Weights of a small transformer language model: width 128, MLP 512 SwiGLU.
Each number is 128 + 24 x the weight over its row's rms, rounded and kept within 0 to 255. Layers, rows and columns count from 0. Numbers have three digits each. The size before them is the row's rms in percent of the matrix's.

# layer 2 MLP gate, 512x128, rms 0.0677, rows 257-328, columns 64-127
097:186081108145110122140138125114100147188136124121134097131140108130125093132134142151141149147115129106076127168146107133097138119116115144125146090147111135153149150056119166170123137072115136
108:140121130110077144124133141114113115111177132090142135123178158131134144082143140129139135107113139141136140107124105163131174130154135147137124140098132118144146138135140124154129125105145163
109:182082116142101118128106124134166135121133160148133153136070141162101089096116120127155123179108133143151124157135124124154127136128111094163112134161154105123119158163122111145131115123132101
097:116113099143123128134106093146140111099130145145173136145112119129114118128133124138146119116123119099137134170141148139160155127103166124112158118144086121118129154136126159130092141123156151
095:140088139142121156121087132142132112132170126125163107094160139157150131133069124105131143129127141103150106108129080184134141106157119110169169131147149143110113169177086195127119152133118180
061:134146114158118130160108135074124162079139130146160084145100080135131164128114129138150148169128113156138100122149118104127171140134143150180140121154098113140151111141140139153105121137163082
110:194110108101130150110143157115141088106129098156124147123141138136147137143131116157109114129152109102091120136175150164128109152101093134063136104126147133152074149128108149179096116090126119
077:150101146108147121113157144132115089116168090159149104138079153110131163167154111130109089122108101122103149122140138163095145149131163146083108152120129168107137136153123146131095138109120102
093:068118113125132144113145156142120100128122105122147141080116142131119117188053154156093096128170133110153097090112139097161115143115160137157126134133105116106096128145127144093167123142130131
098:151110146122129123126104111130096109144171138119141091158173149174137155146109124112128153123104123143131156117143114171113113161140121113105130089171118116122144109118155115129129120086174144
117:148108141091143146137135115111150118134106121161151137098176106172145094161110126118129127154164126113127147125150139111114101121180148147152104148165123115120132108094107136135092154160116138
094:122135111155177117113101166130151127072145151128132132088126068136135103077120095105168174124120131119159135127127171135127132121136109122132100132123130137107128105169131151129128136118106073
086:107107081099153149146163122139077124140104145124144154139118097124098146184119129162147165146119119136117119122137115113111114126119106138103140128090114132157140141163145158139117092117133134
090:133109092124135105157160134136139108124131115080132100197109183105099142113170099174133141151131116143104120112177125118129154117124166161159164111126139110145135158134175147133120104102136124
119:149140123169127164103101131112122158143157158142130103136162106134114115142112097105109101163096133109125107161118141137149092184142123145151090085126107110138113094130148082206106111114120121
091:157137086116159120154121161134124162133112065169158141103132139137150111140164106151078132148139101130123107118146076102105109164115143144157138152137102127127160134106147114144083132158158147
079:106138099136150131154142097099126134131128125145126186134148149154134166149088192093115097134110144099113114101163150129119132113168125121113125145123126114111135158103153141089126126092118138
116:149095106105125133159122130146161110087157151148073183073148118122144096130129160125143116154124131161118125141158094149117102131133120188084099117121075146140085118125120138158108099117144111
098:140119108140144123105137144114120150120141150151119128134140119141147118163155141138088136107109101130092100183140126129116126140137128145119146134094110144152142160132162135162071140110125105
114:119129111117161120171201147120126144134156097096128104155093154101114090157102137078108132143129094120118139112165140114135106162134132121110121161108121085117129145127162117157126144157147142
093:123089124110147173137103132162160155097135148122133137122127117110101091121129119146091131150176109146160149141158135113135140127113204121091158170095118122142086109124111187103181172148103101
109:133117122132168127148149119117107146200126151120145097084129130158134152153109123111139136145141141101134145141109125128114118152105109119141122107165114118108151147116120129137100058111133138
089:088131119123094149123104132124131158121140136118139155110143121087064110131106110098073119131124101141151135189133128136116122164196148132135115118157187124149115134132147124143111157149110142
090:111108090053134183095123133131160099124173172099132121120157169125104129092137139125147148126139118118107134107123128102155120114129110140134144132112100109126130116143124166095136113083162139
102:100106125104167137120097122149108130162137164145119107127131096160079074147142163072141114104125106149133137123146095163108136091104101116112126143136164114104160137158112133131088185071139131
113:136125123103115156148111124102131094158142174099134176099177160135141114140120150117127127108160094128157104153141133083119109156134140128137118102124098109089094089134107146114106172111152140
112:119131130109097111101111109173155117147138134122162191137136145158128140111087080144117116116111128123155130129122160128133086135183117144127107092108177099179121134159130119133105165177109127
092:131134109128128100143164121109147130101138093127156142127096140130144170116116113148156127129126139155135129156128122108108149142127110113166139101137147086141121127134111122121146179117127167
112:130115097177114098147167127149106174121106130118118124117168127148155106136144120128148149100136111160081136178127128132084157145126161153186130096125075116136116113110132131131130155107131137
110:143096131175105139158135129064101125115131118147158097110101112126147137149113157117130130095099075092125114145136141133096114129145153137105161145146109155123119131099130096122084125066107107
105:145109106146146120147094121137128112111115129154074150131074120133135128150093147144155121146169128131180132113171158125093114143114122135118143154135129139175093125147083154120107120131154169
096:118106123124113141137144071137162126132125139095120125138158122135136125170171093144128143131124123123129158127149150129117157179130170158105124073139122128154113082126162115123137150144118113
101:096128108093135177120164134110128125139178101099165089145125129196111108154120160115151096121113146086112136128139133095074097148134138175088127152148154133171153129154140121109130136070132140
090:132141124106121106134126091143100113142150140100107114105138120126143065129092120144174176108179124124107120148112104098112169126117159142131131153036118108119136120164143122125141123148106136
094:132132114137111119146156122113077101157155131111095098120142117151112151168091103154187133116140119118148110137114084132138151157168132111132141101124156121153115167151172104159130126102153114
113:131146134090094135127130111111119129137120121089136116120158136122120086155093136138120104133149155144147088130089122130114095168143143133172115098092133143108169097138154135113129065140166140
099:118113103122120139165146150140147132126135074140106112095150113118157077081119146112096069118121120107104098176155101115154121147137110149126136147106136142108099116086107103143115130090139117
092:123108102170134133127147120146146158148107124139142067120153105116134166102075090141104138149133143132133111113144167113152088143113140121123109141112106127103114136123099179131151104124151111
094:121110106126174103112092183115143120105122122127094143099124066119116105130098154157129142177087101158148123125149099093110131125119137111177117162157048135154085147119090140121148115125131137
099:106079120111153141124055162137080102122143129151118157128094111128116115075089114102145123132094139111111152157144145103147153149140140121139133141136063125167071121139098087167137143108109114
109:126072099123138150109140131127212146114105133121083129109138135140105129124116093123174184113131100099155126119151158110164136126090161115147132141153134097114103114147173148150156148136131094
075:108126123079141157131114098135137146074094139125069123136141141126108134138117165104123131163159081121163082125156108090126130115137136112129160159155069116127140112129092078151114115149141155
075:157123145173116126177116090118128115162141095123115084108140128130124125104153168116148090141144106147092095158160148114117125128147153108146148113117141128097129100105107180118095100151109174
107:093096092108127152183121126134145077137116157120160113120131133118104129108107157116127083093154142047130086143135116123150085145126167152165116121101078107142084097125117152143098147156126095
081:132155139141083143112142102158137149106135112121147111108155167138131142096131137136158125199154098106137110152143130155108139103131129125101128112156166105128148139116109160074134111120142180
104:145118124103159136153164127120155121131100117157121136124135090161139128143119177122133102143121095123136115102172109047100132111122128148145132160141100162116148101127131147116077121090151148
102:154114062136123148147111105096133055105125113129109129106124136148083121117113160129119130139125085099127113150158167100111144167177165107178142159153144148177141105135136115132112147138120169
088:131121115114160113135125071180181153129188148106151124129130124140141100145125086113100123119112094167087091131144157088103143143137119152117092102092128106131141107134160115135123078112136127
090:150127082132130133099095128189177117110116174109121139096136109131142089125061155131158135127155080137134109130122136145075107156181120138119088103112134096148149132132139114150114148113144137
106:104108118138126168158137127106166100122117096127137134145110149075100144060157172154175119149136109160109118119133147143067161156118096132135113113099127118188098169118076128134093138113162093
085:139108099105113166163112127097095110134165134169102142116126119141103111123127122115110141153142100137139110168149153083143171146136194105128138132153147119117112096131109144140123159146152153
100:140117141129143131159168104157105128179166151088108144090090132133111090116106144106154138114153121106086091126133124181131142142148116108144132116099176115156168119117146116134142152143167100
118:086094111136123146150115136118112133149131103165124152125104134110116108095122142128136116155194135150095104098179122159114136128123109151137128134091148126153094149185108178167122118112136126
099:158105133099115141098161117126084132095144105128072153128130173135130116110112135096141175111129125117138110149158124163130095086121149137107144104123118148135094103097094129131080098127123151
071:170168113124174118120122123147129133125122186131119136143152149097113116132152144139173126130136108145144116128125125112113132137120111146122078126134090116131138139135090110168088123140120162
094:161111115173081144098140061114122105122136172156118198096128132179157129139107190097114134129108126142113124147143081162114119134121137125089148129129097139108113100135149132157117115109125132
081:138137064123139147096132145113121127119149117085094161113122147163103064110153099141130099146139096124125094119148097122100116147170176126149133132170141127186118141111106126127122155098110139
114:141156116145140119136136135123121120120126133116126138108177114111125100148124126146095133118087076140140135147146122103132146122171148130113131110088113063115098100137162135104132140180096111
077:153114134128194122152141118113076112139125106105127131113136174164103120158139114113120130142133130178131122145159131109122118129141155138098138121133127115137117077120108145104121109147169114
087:099118127136123177129154131131139109138116108132116142076125151105121139133094140158149112132125148121143143103120094149115075158115127133164120136126097109201122138143100104138129132128153108
109:118132115150111104122165148172104074122130098167141141134097178119117172116123129178122095142135134126138137128147108179076118120110115182094096115150158128161094168132109131192145088107150117
122:078117145152154113156133123110144121168157131149158132104128133123130130127101156135104092142122131133119099091126108127086127162127122171104138099140150121123116165088135112129099085093175111
098:173128106137140148142166124134151134105130126117140137085149140167135099182105119103147125128172114125111104097158109152107108153136147135117153137162118152119132117101134150119120156098147114
105:125123106134093095113151140113127137137126096138088153119142119097123074171131155113108153124153092147112120122153145097090106137105133128126138135100115126110099138125117133173070138118111130
102:127089126144133186169114141139134153140163125126149142080110127088088152135075152119122114130128126156152097143118120139130096150131110108152108117159130105174143131097131126154128106139153090
100:134113097138133100112116111124148139120138120135152155098182119062138122136136185135151128147147129137139127176134138132105163131184163100156092143123093105156124094128126141124102162129111152
104:126068130104124135150120147133149073098155130144097130082143139158122072161091114116125109145139112101140087145142134143148117181118083121144129132118081121119125121128131104163120132153119158
108:106091128114104139120109143136161129118121138137126147124114152084147078133103139141159178108169099151130126134133176110130082125112096126161114134099119119123156136141126149114123131095133069
089:141109110103145145115122147103152093133106141128138109138174129173117131144135128096181139148121110081194156122132145084145120125132118123148148095150111101114117079133157129139117148091110140
102:121111091115101121156084106143132130110139128144141143112125126138114085129113119096147139120135096105160096157121115127128114119170130118125123138131132109122126130110101197148087127125142167
119:126101114159161136087123145136148123118130139205153127077105099112152110100092142113139137141118129128125133130148132105142106122115100116094112150107126134119113151131129142147109092125120125
097:128100123146071128156090103132137138128112125145095150157127090163104122146162166121087100150075135155158084120153113112147138152140145151143142104098129122100138092172142072149134144137178150
# layer 2 MLP up, 512x128, rms 0.0593, rows 257-327, columns 64-127
089:162135172152113109128125106152147140105168125132133125149119119089163102133147129091104102125121129155121144151127101136093128073141131180069099136129133120121113163125123106139122069095145089
122:126085083161147150122117117150147129160088107181135118112123127139097099137111122131162111168122102107177102163162141101119091161120130105125131094151129117112121142096090178139122137125122126
110:111114151126146140115112167166106125152132099123138124100172136123124151169113120131140172107149081125110113130140118150090121133146139129111129121124053144164117133106132133135149087120115186
103:150169142075179130112098136119110136122145147127127134148114132149105104117135136139101117176138137103169114111106104140126126107134147161175102146153137146163177105131098091117181132158141108
096:102130106146109135102104137104113135120126163100163135105124102147083110103141129105063088116049124136115150119103134144122127140139169113135105124135152114132115065095115120144143159091127098
064:159142146110164144093160129128135119121111168132162120146155108078112172076102111091090133145142113076128117142096099165104134092161093114130173127171133133104105150117127072138109122125094139
107:159089115115153157141148187102182127123107076129114171095131134078162101150106123118130157123142132151145128110147155140112118119121092188112171101089139130117122141154129163139099114114100114
081:152114085090173152170115132088143177136119107123083150106126126099124115131161160143133133132157126112118133154144144080123103108137178169154148123167108136153151148125097127078141149121150154
100:099139126098151123109077139124147129148132160087142141124145101133088122100109121109130155121145116130135171115120127180154122135107142079149094133136150120186115134112108114110164153145148089
098:125135113090124123123078163177140144143118109091143167144118123045089112125124138121107188148100145124177128129123142131118122112135131121137110123127156087168158149138104116157128122152099120
126:073111167116094129143132120087132139166132108149146158097153105133168121134147119175128122135137148140108133186117162145112111112131137121150071137116148118145138133081117155164123133148086172
100:132138135127112135127116174117129099144179134130171108098088151172150082171077128142156111116163129130141127116090110123127162140138104103138141152139124124125146113128113141139122171143147127
085:126143113093131119145106130117107117161149122141146121185147117128156161146109126146124175112123127127109175144146131147138104116174124176121139068141150142112075137117164132113108116136111086
093:110125091161136123142110098155106125135106126115163142103141145121119128196089126115084095122130105130108124164136139180123114127152188125116163181131150130114160143074136125136160123134122089
109:081148121132105162125148105125126101111122155107132133150134069142123142084104142188085123179098109131099151123124130107146113110130159143150137118133146081110111133075132114139095123148101061
087:104118103131150126138107132152128056119110166112106101118118162132086125147138134147106109162130126119122134169154139131129142121133140099134147152122163165181137115137135160127124139084103136
086:153091112085112166075088117120136160118113148181113167083127120108103125138136137108163155138157127181135128125111108161140144115115131142110154163153141160112123105089087120143105126129104121
114:143137127105120148178119147112153129136138075113131129140082140165148075140148086158112142111178143096144097113113128101157144130126103095075135145093096100108084124093105167133123119097078148
098:157116097141137116178162136084110096126132133153124132081098104107121118151113118093131111183150117157119120153179103174123116077160145128108143179124166174130139123127134150108116092084110152
113:172148132093131133124117134101131143121138106138116080128178118127141115117115118108142142179098130079140133128127106124145144118163114099183141116142150082154178124165140132138135192191126136
100:123121127126089155125119138145146170137118161124151094114139130049100100094107113133152116157113155109132123148129116121100138119125133112084123124110128086175161141185153152129167141129097107
117:139136095109152119085189138151116144148148131096122104089149137143165108155137101110137141101086136099094107138117143147135128148146151095151082122124068121129093111091172086172209158129115102
091:091143159105144143096138126148136133070145137127106165103143167106146131168099120118086140130095130147116148132105145123143129145125134125115140154164130128112124124127174098129120142170129118
082:143137117154129141135133139158134140161126154084113080133147143123167151155135095111109144160106145143146119124134129148118116132168114138116141110131113082170128141132123135092154101157143124
120:112117122136093159131142153142146075145071125103108106155121178158120136131164163140137116111170140143188123130123136139093179129112132145088102108124188127153179106160156107134135180126096143
116:125130122104125114157159128161132126133164128121143114135088105132117075104133099143166108122113122107107125089115123138080176168118097155123095137132128099123134153135122106165084101130150118
121:135094108124135144123113122099159137132132138138113124136126060150147117109119128170118082144142133144098153147135126080170131114161197166146156173125107153139118108133091128108149132117132127
086:111120126131141126146140137112129116113112127153133128116115131096124137129128191111123063139127073096084120108155122130077131117146152139106120168113178140127104203140082143109149146128134144
111:179097171140155148102136098103089108104119068071170120146126163138138175139112113103131140124106098138159112095126143151129117139125129131147153094135146129147147151110139153110155117103154129
106:094134131156148109166142130089091130105135127170156132131118100168164142139091149134114107084109139123079104150137129140084074143143124156079112138148114173133121146124133123109146097107131126
106:142101155153083138142139131128129139136100171114117144111157151154140126180116097135149155097184159181102131105127142155125100133073095102078140095098110141121158100108122125143125110133155099
101:146119140118144131137085126158136103149140137095151101161144137155106111099146144120173109114137116114111133069165105139128146111139099092099118113092124100120102130130100141099134146143138114
106:185154143072156151121114140081115063105144122109169071171109131148143137122109117120147100109134116169126151099121144136120124134164137167117125092156105146157076157119113126125142132126111106
096:118143129159071169140127128107113155141115156088120152120175128143148173138096143156130100132086130158153110092113109134159131149116103116105113076168167106117138121127190145155121101118143154
095:134124135120161123095125136151127130124131155144089141131121116122161143147130119152131170149143097161144156128120134107129178087122166152170119193131150088097159200155155146123139127147132107
111:207119122112114128096119104138148126109134151128093086115137099143148123166187156114097183164093119119126136187126128103185142136135162098142157125168073144163115127114126146144117094155115132
099:131137128151107121105147069132120129107145148081121112144152159120127133146120163106136094116159121115134101142108128125088120138109127158146133093171116076107156130148101126131105114151117119
087:188114136141092098149134121152154168109113122126132133122134153101123144113089101124129164150112129111173101156130150155131132110061125103093095120128106102139152124146090132163131087058129108
099:062126098084131103147127117166176123115133123208133148147124110163117100147124143197114162098131145100109140104131132147128091145142164112101093118101124133114089150174147075132116170160105125
101:126155116087145156121118091137112135128150097115141133176137134103134130140147132124072077134127122125123114125126148118140147165101137145125150093090163116120160114129114096126135109114096097
113:165135139156119089123173102156123143127104141145123125116143126171157103201096122137117122112130131150133099127151129130134132132154203120108144164128123186144168088161142130094136140120140116
077:127146163110136154126115107086093123118162141097165135170151157152115140162106112107128149140137164110136139108105102157123118105124134125103165193148145106170130087141141104111139138124152134
079:116141140109150174166111116140113107156143117140175142099148126093143094126118152138098100126101116105145152155142083122127079143162115108132123161106126150134155107113115121147123131114130115
117:164122138125089141085140134121131160118166100109116140117135139128146113135154144118125110137109136159119171131134120123081163153156127110096130124180166132097156130154099115127137119084175134
083:126120100099131123151097122127138114106116135078147131159141121092133109103124166081109099144139110111157115123142093112138162134123108112139117149096134124099141082132125137149088144150100110
105:108112126129131100098089172123103155096130137167097194184113091119114110117145134134065162143147140131118140147137163127138105118119145142139132155132126146116132152152107122150133152107148114
092:128143152105143130106135111104104096107145133107110107154139127131108154185114103174122147132141122124145177122110109111126167140095109122121141142135138119146125114147135092085139183127141122
081:102137140104167108138157143116140135106182117084175175115102137150112139169138108147108090114081134113129155087120122127112125125108118157121130113104149118114125099140149120091133113081165110
086:141138129166117104133083101160098153160091144105161103145116151123138119162092108120139143111170121126143144112104132123129043137143122133072080126144135107150109130102182116118192129163168119
101:165126133143116114126141147104107136121133140129137182102098140128133102146125108121105124107116125162130182128157159134145087118055132140132142102145100099088154126109127146128137165112119116
090:164105118166142095117108155088104123124108147161107128118101129113090138139137127125116148129145127133113101134143110133156151153137134082137066164142154139126144127150149108165130124117086117
103:148126131140125131154118124122185141080129069136156123115118167109115151153100178139116131162150124166130102099163134115128161128151159182107117144122164139142105114102109125089131108114103127
110:116094142140132124133090157141105169136111098144166105144133149129124162145142120144102127078092144133179111124143160108127135110129099109115139107136130165130104118114112093144131076112105148
100:162141168159103134144124101153135147094121121129131139134171125131134123118125113103176119121145115112138155109125157098126120112132092103106144131130146091156170156167115151133157119174122132
074:108130113132083077106140100118150094084118094132140147136136186167116156163151137119129149084133138146176100164089128102139135096132142154160157123124129151116129120107137119140159119131120128
096:094143137118130116094131110123092119120097103163148136134091148115125131136126158097119163102081152133168126139136118148104127099127151198141114124109150143132167103135125085134103146096132134
080:114144121113095112144126167137180148194153080176133120141151136109104126097128135108154131133094142131147167160099152146108106110185139095109122101109182148102125121083107125118121093154099146
116:114148168128140122108132157108128148132133129131092137089175069129115135146122143102117145125097158122137133139078079117106119109169081098110126128082113124131123079201124152148135157153090114
077:116134081133150148145148141164140097130112114086093131106105106109145091145122118146130106123058133172118110176158126125151112100113186158117125150103148155179113107127144126141133153135116100
092:093124130108169171138098120132145126143123124124092096097125114122112122138123127115095095143135116129120098147112114126148131151144109142158102141150110124154140125101138108119095136174159142
105:089133105140133135125128116136152124169092100130099146118143112111167135159166162144145137150064132133113117147153132124124143121156139109110100144108137160107115136095123122114122112129103143
122:108126117144117130160122169140146122144083115123081122135123115160124135117097133126171120126138120093136124087176115133122101151067108092071160122153102141095100125138154105176135094100173085
099:099147110134137118127081087125163111108118113101069165112091096153146069137152144153129127120111121146124128097117146107156107111155161101110134120094089097100096087100129163117129097117136136
099:131163108120139072122108142157153153149117120083109113156130110110106119125140128125144170096144103138143135155136137125139130118130155085136134127118132108127112120163165166133120150150122105
105:150144097121165109138151118097131122130114161124202106147103112154153119119177171127136128136077120115106143122097113104096108107170129162148111131111154147092149107117073138075120156115132112
101:135156143125142076105088135136137149144136075119136170111118153097169111145154120131124182124132141161113106104134154137112153096160115092129095157107144121131146110141152159129107129155104135
095:142125108118144143163139126099126133067173109122132130138163106088143160083164143126151150119119101172149135146123084112096118122143142132155134120136183128188129121151091151106094140082149151
115:122120159087123142181171115142127129121126106118153126131138159094149140174123114132109143113159104143126141134145163118137115133149127118136141160108136134109150099151158114084143139184127094
085:147116126112177142129081177088169124121087124134111156132135118135139137134156122090115138128115112086193178139122130101142137136105132083161146129142094111127134109122142166135141151115119122
108:127138160124132116145122111140099139112093154088155133155133140125116125176108090109136169135134110119126123134101113141161133108091086113125155161134137113128137142120084136114121154124156146
123:136120119122178135123087125063129125083102117110134142114144109157119108169147127113066095167113146123151090127141145153166129139125152107149134128124096131105119149112150085154138098122131128
# layer 2 MLP down (transposed), 512x128, rms 0.0575, rows 257-327, columns 64-127
093:132122145126136125101140125134157146135155121160115167133122186085144151181133180144158194128117145125137117075101136127147099124083166126123103146135176081128135090165183107146132128134120075
124:148064092094126108144122140112136123108089138129133129132130123136097127131124135119171115120124087116182089159159108140106125193121103147164107096136140113130138118102088145160088143115151114
110:144107119082128152152110148138116124139154080136121105090142125094123173070139105129117119089111105151130126156135135145116103129158149105127106116098085132146102146088121115128119083127100142
106:129171140145090114131173139105134136129135122152151084131118165126152110117112147130139192143090148100087180166111105130100100094117177083153133127134102112137140114112150150146142125140084105
099:147158122106168110086139155107151123144077130179160148089134117111110107102139136144128089154120081122115118151147114122126123158180151112105113126156193094127129110078123125123172127135068143
060:106123122122168118134138171114126163156154151138118095122162119104125113096128130092129129134150117138140197087138138162140180118138145126097170144083155137128145119155176117129149140106131091
105:125139127141158104124152121197091146117126112129124138128130135165195090177107110139063121155111120121138129132144119125128129153130112132136135143115157086143131155117141119148145117163137124
085:115102110124130123157116128146112120142156106152155139086154161110126083113138151088164154093106091124126158107118163134122096128119126137104171112134116094097145116142120128146127112177120127
099:159172130119084125142152149118099139154157133131098100120119149147171124139113084125150119138130108124139143191146116129144122162137087139100113086132139119107156144142154158140124121138123109
099:124157143122129088096101115157160122143138132100148105152106109155158118121151170115121107153085103169131140151137122142110122161112157111145133134124147114155108156143121111108150139121157116
116:088143141142129097133109163139118101144105132143168159122143111118133135152121121087129133141168117158151151111107138078099120110117126102179132174118122164140147128146124134114106140129153139
102:132104131087120138135114087144141111121117138128122087152157093080113171131161134146167112108052111125154160142157141149137127106104139128098101122130104112157084161135145120141106137118117127
089:176190117123129139126104125132116136150097145153094108124130143107170120059120128088134110124103090162122145138127109141122135172101136144155084071123122105128112174126128131106109143128138109
097:128151125163107130126102124150119130153120139115105130123113117110092166115116128118130126175101056142135118135213137168146135134105125126138201120105125091122133097123161094149142138128131117
113:136157107140079109147138112098123113108160138117148151133119116157084133103077117138122128073182119124093136115144115132154110133114143161130140134141125160131128110138134132112123127126155104
083:156079151148127125102101114148130124157122173131148123128152123140072123120116141144122144189141081134145114148170106125116148117124117121112163150138116058098125094134092133116128138176102126
086:114163115147101147104151160112127112077136156130128160125151138092099083123146122168121118114092146132078122105168118146113078170118140115149125131138122162136097155113118163180158134109084104
114:108111167174117109134132124141070154186151114134153122122106117156148107168133125146077111115107137074106145146147148135146175119095106109136140090101154108165111139129145127119128128165089152
096:140109109121145110131130094150153121144127129085119158139162150151098129159123125120116152136129077147117134126163165118083095143119119141119171136134108099063125091159132130125110139179155137
113:102146139144129118102160140132098144089149098134099080115120103123160147122107072137104122143129154142140094143132150139154152132128069094144176113147113090141114133139111158173136103084124091
100:148135114131149176164139110121093138094185142138156101119136130142148100138118137170149128120153146119094150122193153134114110134123113130132135115130109136154117136096141119131139119171117109
113:115132133136148147139138117133123107160114151103128111136122091143124140079131138095101128128141100156129104142123134120115138149201121157115106117113169131125137181140143116124068139098143139
092:144142178134197091115151118158095129114152145126092139139088167099126109151092128106126111121169137176121145084105139145160136108096113151099113119136111162110118111132111139129137109139137111
088:179116131171169104116138127184103110178113144128106097125099148142104134098092120151136143139112113107127143148101072152176103121122118105119128146153159103174152131135166144128147129132136114
116:139122131126137152165116135136086146182153099140076120125120162168109121149158150081125152131095118169157127132135126114100140114109122107133187115108172154114131134179146125071122123136092118
113:131163098129115137175089117161142178156144151103125130097170150133163150131146145132130122115156119100112165203162102106083172111125122138143188163098123100136109128107084131125128129124126172
117:124118103160153134106143145120130061129086169162155120129119126110128125116127115154147155137103115135132131116113144139150150128111129074165088100139106115103148102120142115150143104158079163
090:108141133093129130111141163116160118144128123072105124112113134204131134151137215103099140158159140122137115111150091142139133079129139112125109112170152122114136106119150113089089165151138099
114:114105074137128144167138096118111121112103114098142175103091131082099111135094125133141102150116163114122114118170148127162138140151148134117172152092138092156139095142082115114114135121082133
100:152140125115123133119114093155137119176127112108101078157143160149117080121141123148127150129137125117145136117116154079122100104079160137103159102124119101134141127142156139143136130131163137
114:111121131136152123132105116136131141108130130132130165115164123099148131126078095143187165129121071101087111143173145148139140158111136164144130104094120129185129081140131120112121142137155153
100:140127131118124118124146131144104119143164120120120176188113123159133092138142115082149120149133104117173150154135155159127069101151100110145093098146094118080134164136147128096145130135078138
105:157131131124138098102141107144132124107104166099079115124095089127104145141135101169111079136126133112161120128133132134159112097146084138122070125183138115077160140099123144151110128125123111
096:120108164142171100128146137164160105144177130125188150114148144112122051097111099137091130149139159112109166089118103132151131137146139126147104138086096142100112108172107105118142125132104133
098:125135167153099127118143112132108119138161137113137092099148157101147120141098078169142129143149077142106120118142132128184172098096108153190159118120114112136115148119129135132158109135118141
115:129152134137161134128137165083126145152153161142155126112144135140158095119149118119112134100131114142117126072086105155136149141122107135104094125115118122128154188146150081147124123090183150
098:102122097119122185167111111117163089150182116118123103125099156097134106064185163124141091148134132119149169080140115128158160124127146147111106119126098094117136092128092152103097147126117144
090:185130144141126124126172071130130158133130127107120168134137113099150107144129143129124157128133172125119134119126144145106126120089134120132123106137146118055138118116125092160165148109156144
103:092128115119061146130159118104116103103080113122076119120127142154154173157137134126120120171114180131137114118125101141118115160116096038142130091103159132139106155098118089127127114149083111
103:138169147106108124087152105128124142124155111144144141154167136157183158125127134097159166073139149096138117117086115118093147153111151131143125136125131124145167112155139156106131130115163145
112:146174126104125117146141050125117116108140071121135145152124140148151125141184141093141128100076152105143112121128125119171142154137132119105119146120124112139130094102155076138097122142130126
076:125188120142129103114151131153130174144091115108164122145146148066143141163136126089130148143138152115119155096144115126176123177107152124140124207091128130138107153115129105090106135162124106
079:078124141135071141122139118119125106146107136096109147123131163183149113132167114119105133157151068117155110140225141124128134132100111135122130140134111117162175103119140095114147157125138123
112:138105107115117147106161097128131160102145141118178110095119137133164139108126106117164104126136127072121111174183122135166141090157099158136134155109113085117119099152086131109142159094140105
089:130116095166139127111110097146117157113144112144142108087127110158116110091164158119156123127140067140153135148150117142091133122124146149149128127119120129170115103119127130081133147097111108
103:109129117115102139150097107111090110119111150084080131133130114093151156107130144126127142120091102128165124135100080115103104127164103107114133160129134087144090129141160147144108113153128122
096:141149155145155073112111140169120136141091148150121127116162118107154150145098129132129140088122173101113149114085084134145136107085106115092150153125116085125140095139092132116127149146135101
086:148161103112132131112110117165180114108110178116124165140100132152122159115132133112097078131165146060144114160125112148106116112136122111148098154138157121149131142089142156118136159123176126
088:120170151146138110126145093108068136155113087083176101136093147108148133158146099099166164131122130122124136119140136127161125083118134100096157155159136121138105118119147121096163128144137146
103:170103129128151151138116147145135142104136158104161134143182158096140138162156086103138161131151090084112119146161146081126143097080121127137154126126120125125115141186131155109135140132103122
091:133131097087112137112114128125141121101122151141144120127092116122108123129120136141157097114139140078122097187157137109150193107105095140143177148120131140118158104095113135158146133143151141
103:145098131107094152152088123110146163167148159140151135085141115122129097106115103114189154105137105139113119143095129148131114100132105139134135116137082133137151130114180166123113136141110094
110:131160136126136127153084175142143153139150110142158085153156158137139126091112115121130124066086155116118125090105142146129130119139142096104104097138109163150129120124134114125149099122113139
100:156118084152112130089126141139140152157120107151152127161125139147129109153068149122148109138135113151097138101101109153128137147096193170168130130120145154158128164112146114116107130102144130
076:118114139100093165122108170115140142105132110134143144174145126137188122152180074120143124091128148107121165086131141088107068154106088115152106154179088123166130122122120139115121107130125088
096:144111073122150118116149106133097143116136170142133148144133196138160120118137146112126126140170152115124154099153119111077098132136075122145144078125158142089130154126149129157133141106096114
082:145161104103098150095120117116128083158122106118150154142120119158159144100144145127171108143123156142140130142138155134073108143166171080146124100119153145139121177142121132168120104141096169
116:100120125120151101145151117156101134134102137096127151109112096163134143123113133179140121049150101102119147142113143144069143105103132123107082096170124135092114155105169129135139129146114143
080:119107136154119129119088106126106099132186143120115078130103162126074131145142128139161154135159067161121117156144149097133113091154102158087174104110123104111139104147169123153130116155175120
093:123210150098103110110117147113136104145105127104108090153137147154132134130125100129084117135125140159137120130045103108181132166123119120126073124135139156144158130137121100144137105147128149
105:105124150097126132114119113113100113164087110159121088129135118126131117128167147110091101163094121110135074129107148122150095149129106108120131124141100094131114163088142111137134116161153165
119:148110120155110141126147124141127115139146109173095139166137136130117086115120148129159162123151083110127117150145160059149155137079166139121146145108072153115137086133160137131090138109151142
099:164123140121130090097112102134124173177089135164109128155141157102087136116141133162104096125099181119143131131130141120148143117119143112156130105167163149113073147113144150086127125112121131
102:132129127127156130150134124126165117103111121120143129146106095118143194087104132145165113148132197122176123125093151166145136157125128113062127091144126143140172068124131104136156118122155067
107:108124089118161113127139120101114145182117112106156151104122151128115105139108130131105140133131150131133088122155147121182145133161188140132146150125125133078103117137127131144130104091126136
109:100162156138144102119108135134130137136105097092133163117136134172147132123150108135111139100100112171146168096047187116102177119115109126156152136138158125128169157167139127136103123166115144
095:121120156088156092134122106093190110104141132140134139125147148160100101135124096108136153161108104103140119139138087113103139108141145114138138109063107108133111130165116090135080131146169137
108:152164106141141149174124123077132085127143085104140092114128089117128163132133168147168092166151119128137128151127151150108125152143150129131154130128146152179146124089138118137168123129108122
093:101088151110086159102106144115105085108114136106141126150116117134081174091173107114084102120114137160122162108086102104131099074132087067128137113106153138126140146155132121134172132126153116
109:124205159160124075114155140149113139146117133079108139139148150083127141162108111127119134119121149122105161112109123109130150116088123146129165143113120093158143117134120071117152164176139104
119:120162137167123113086128095176143127092133091159130095105120161145135122133111125100151140124104084119128149125089107174087087087154138144120086098123104136084120146155121125114151179153136101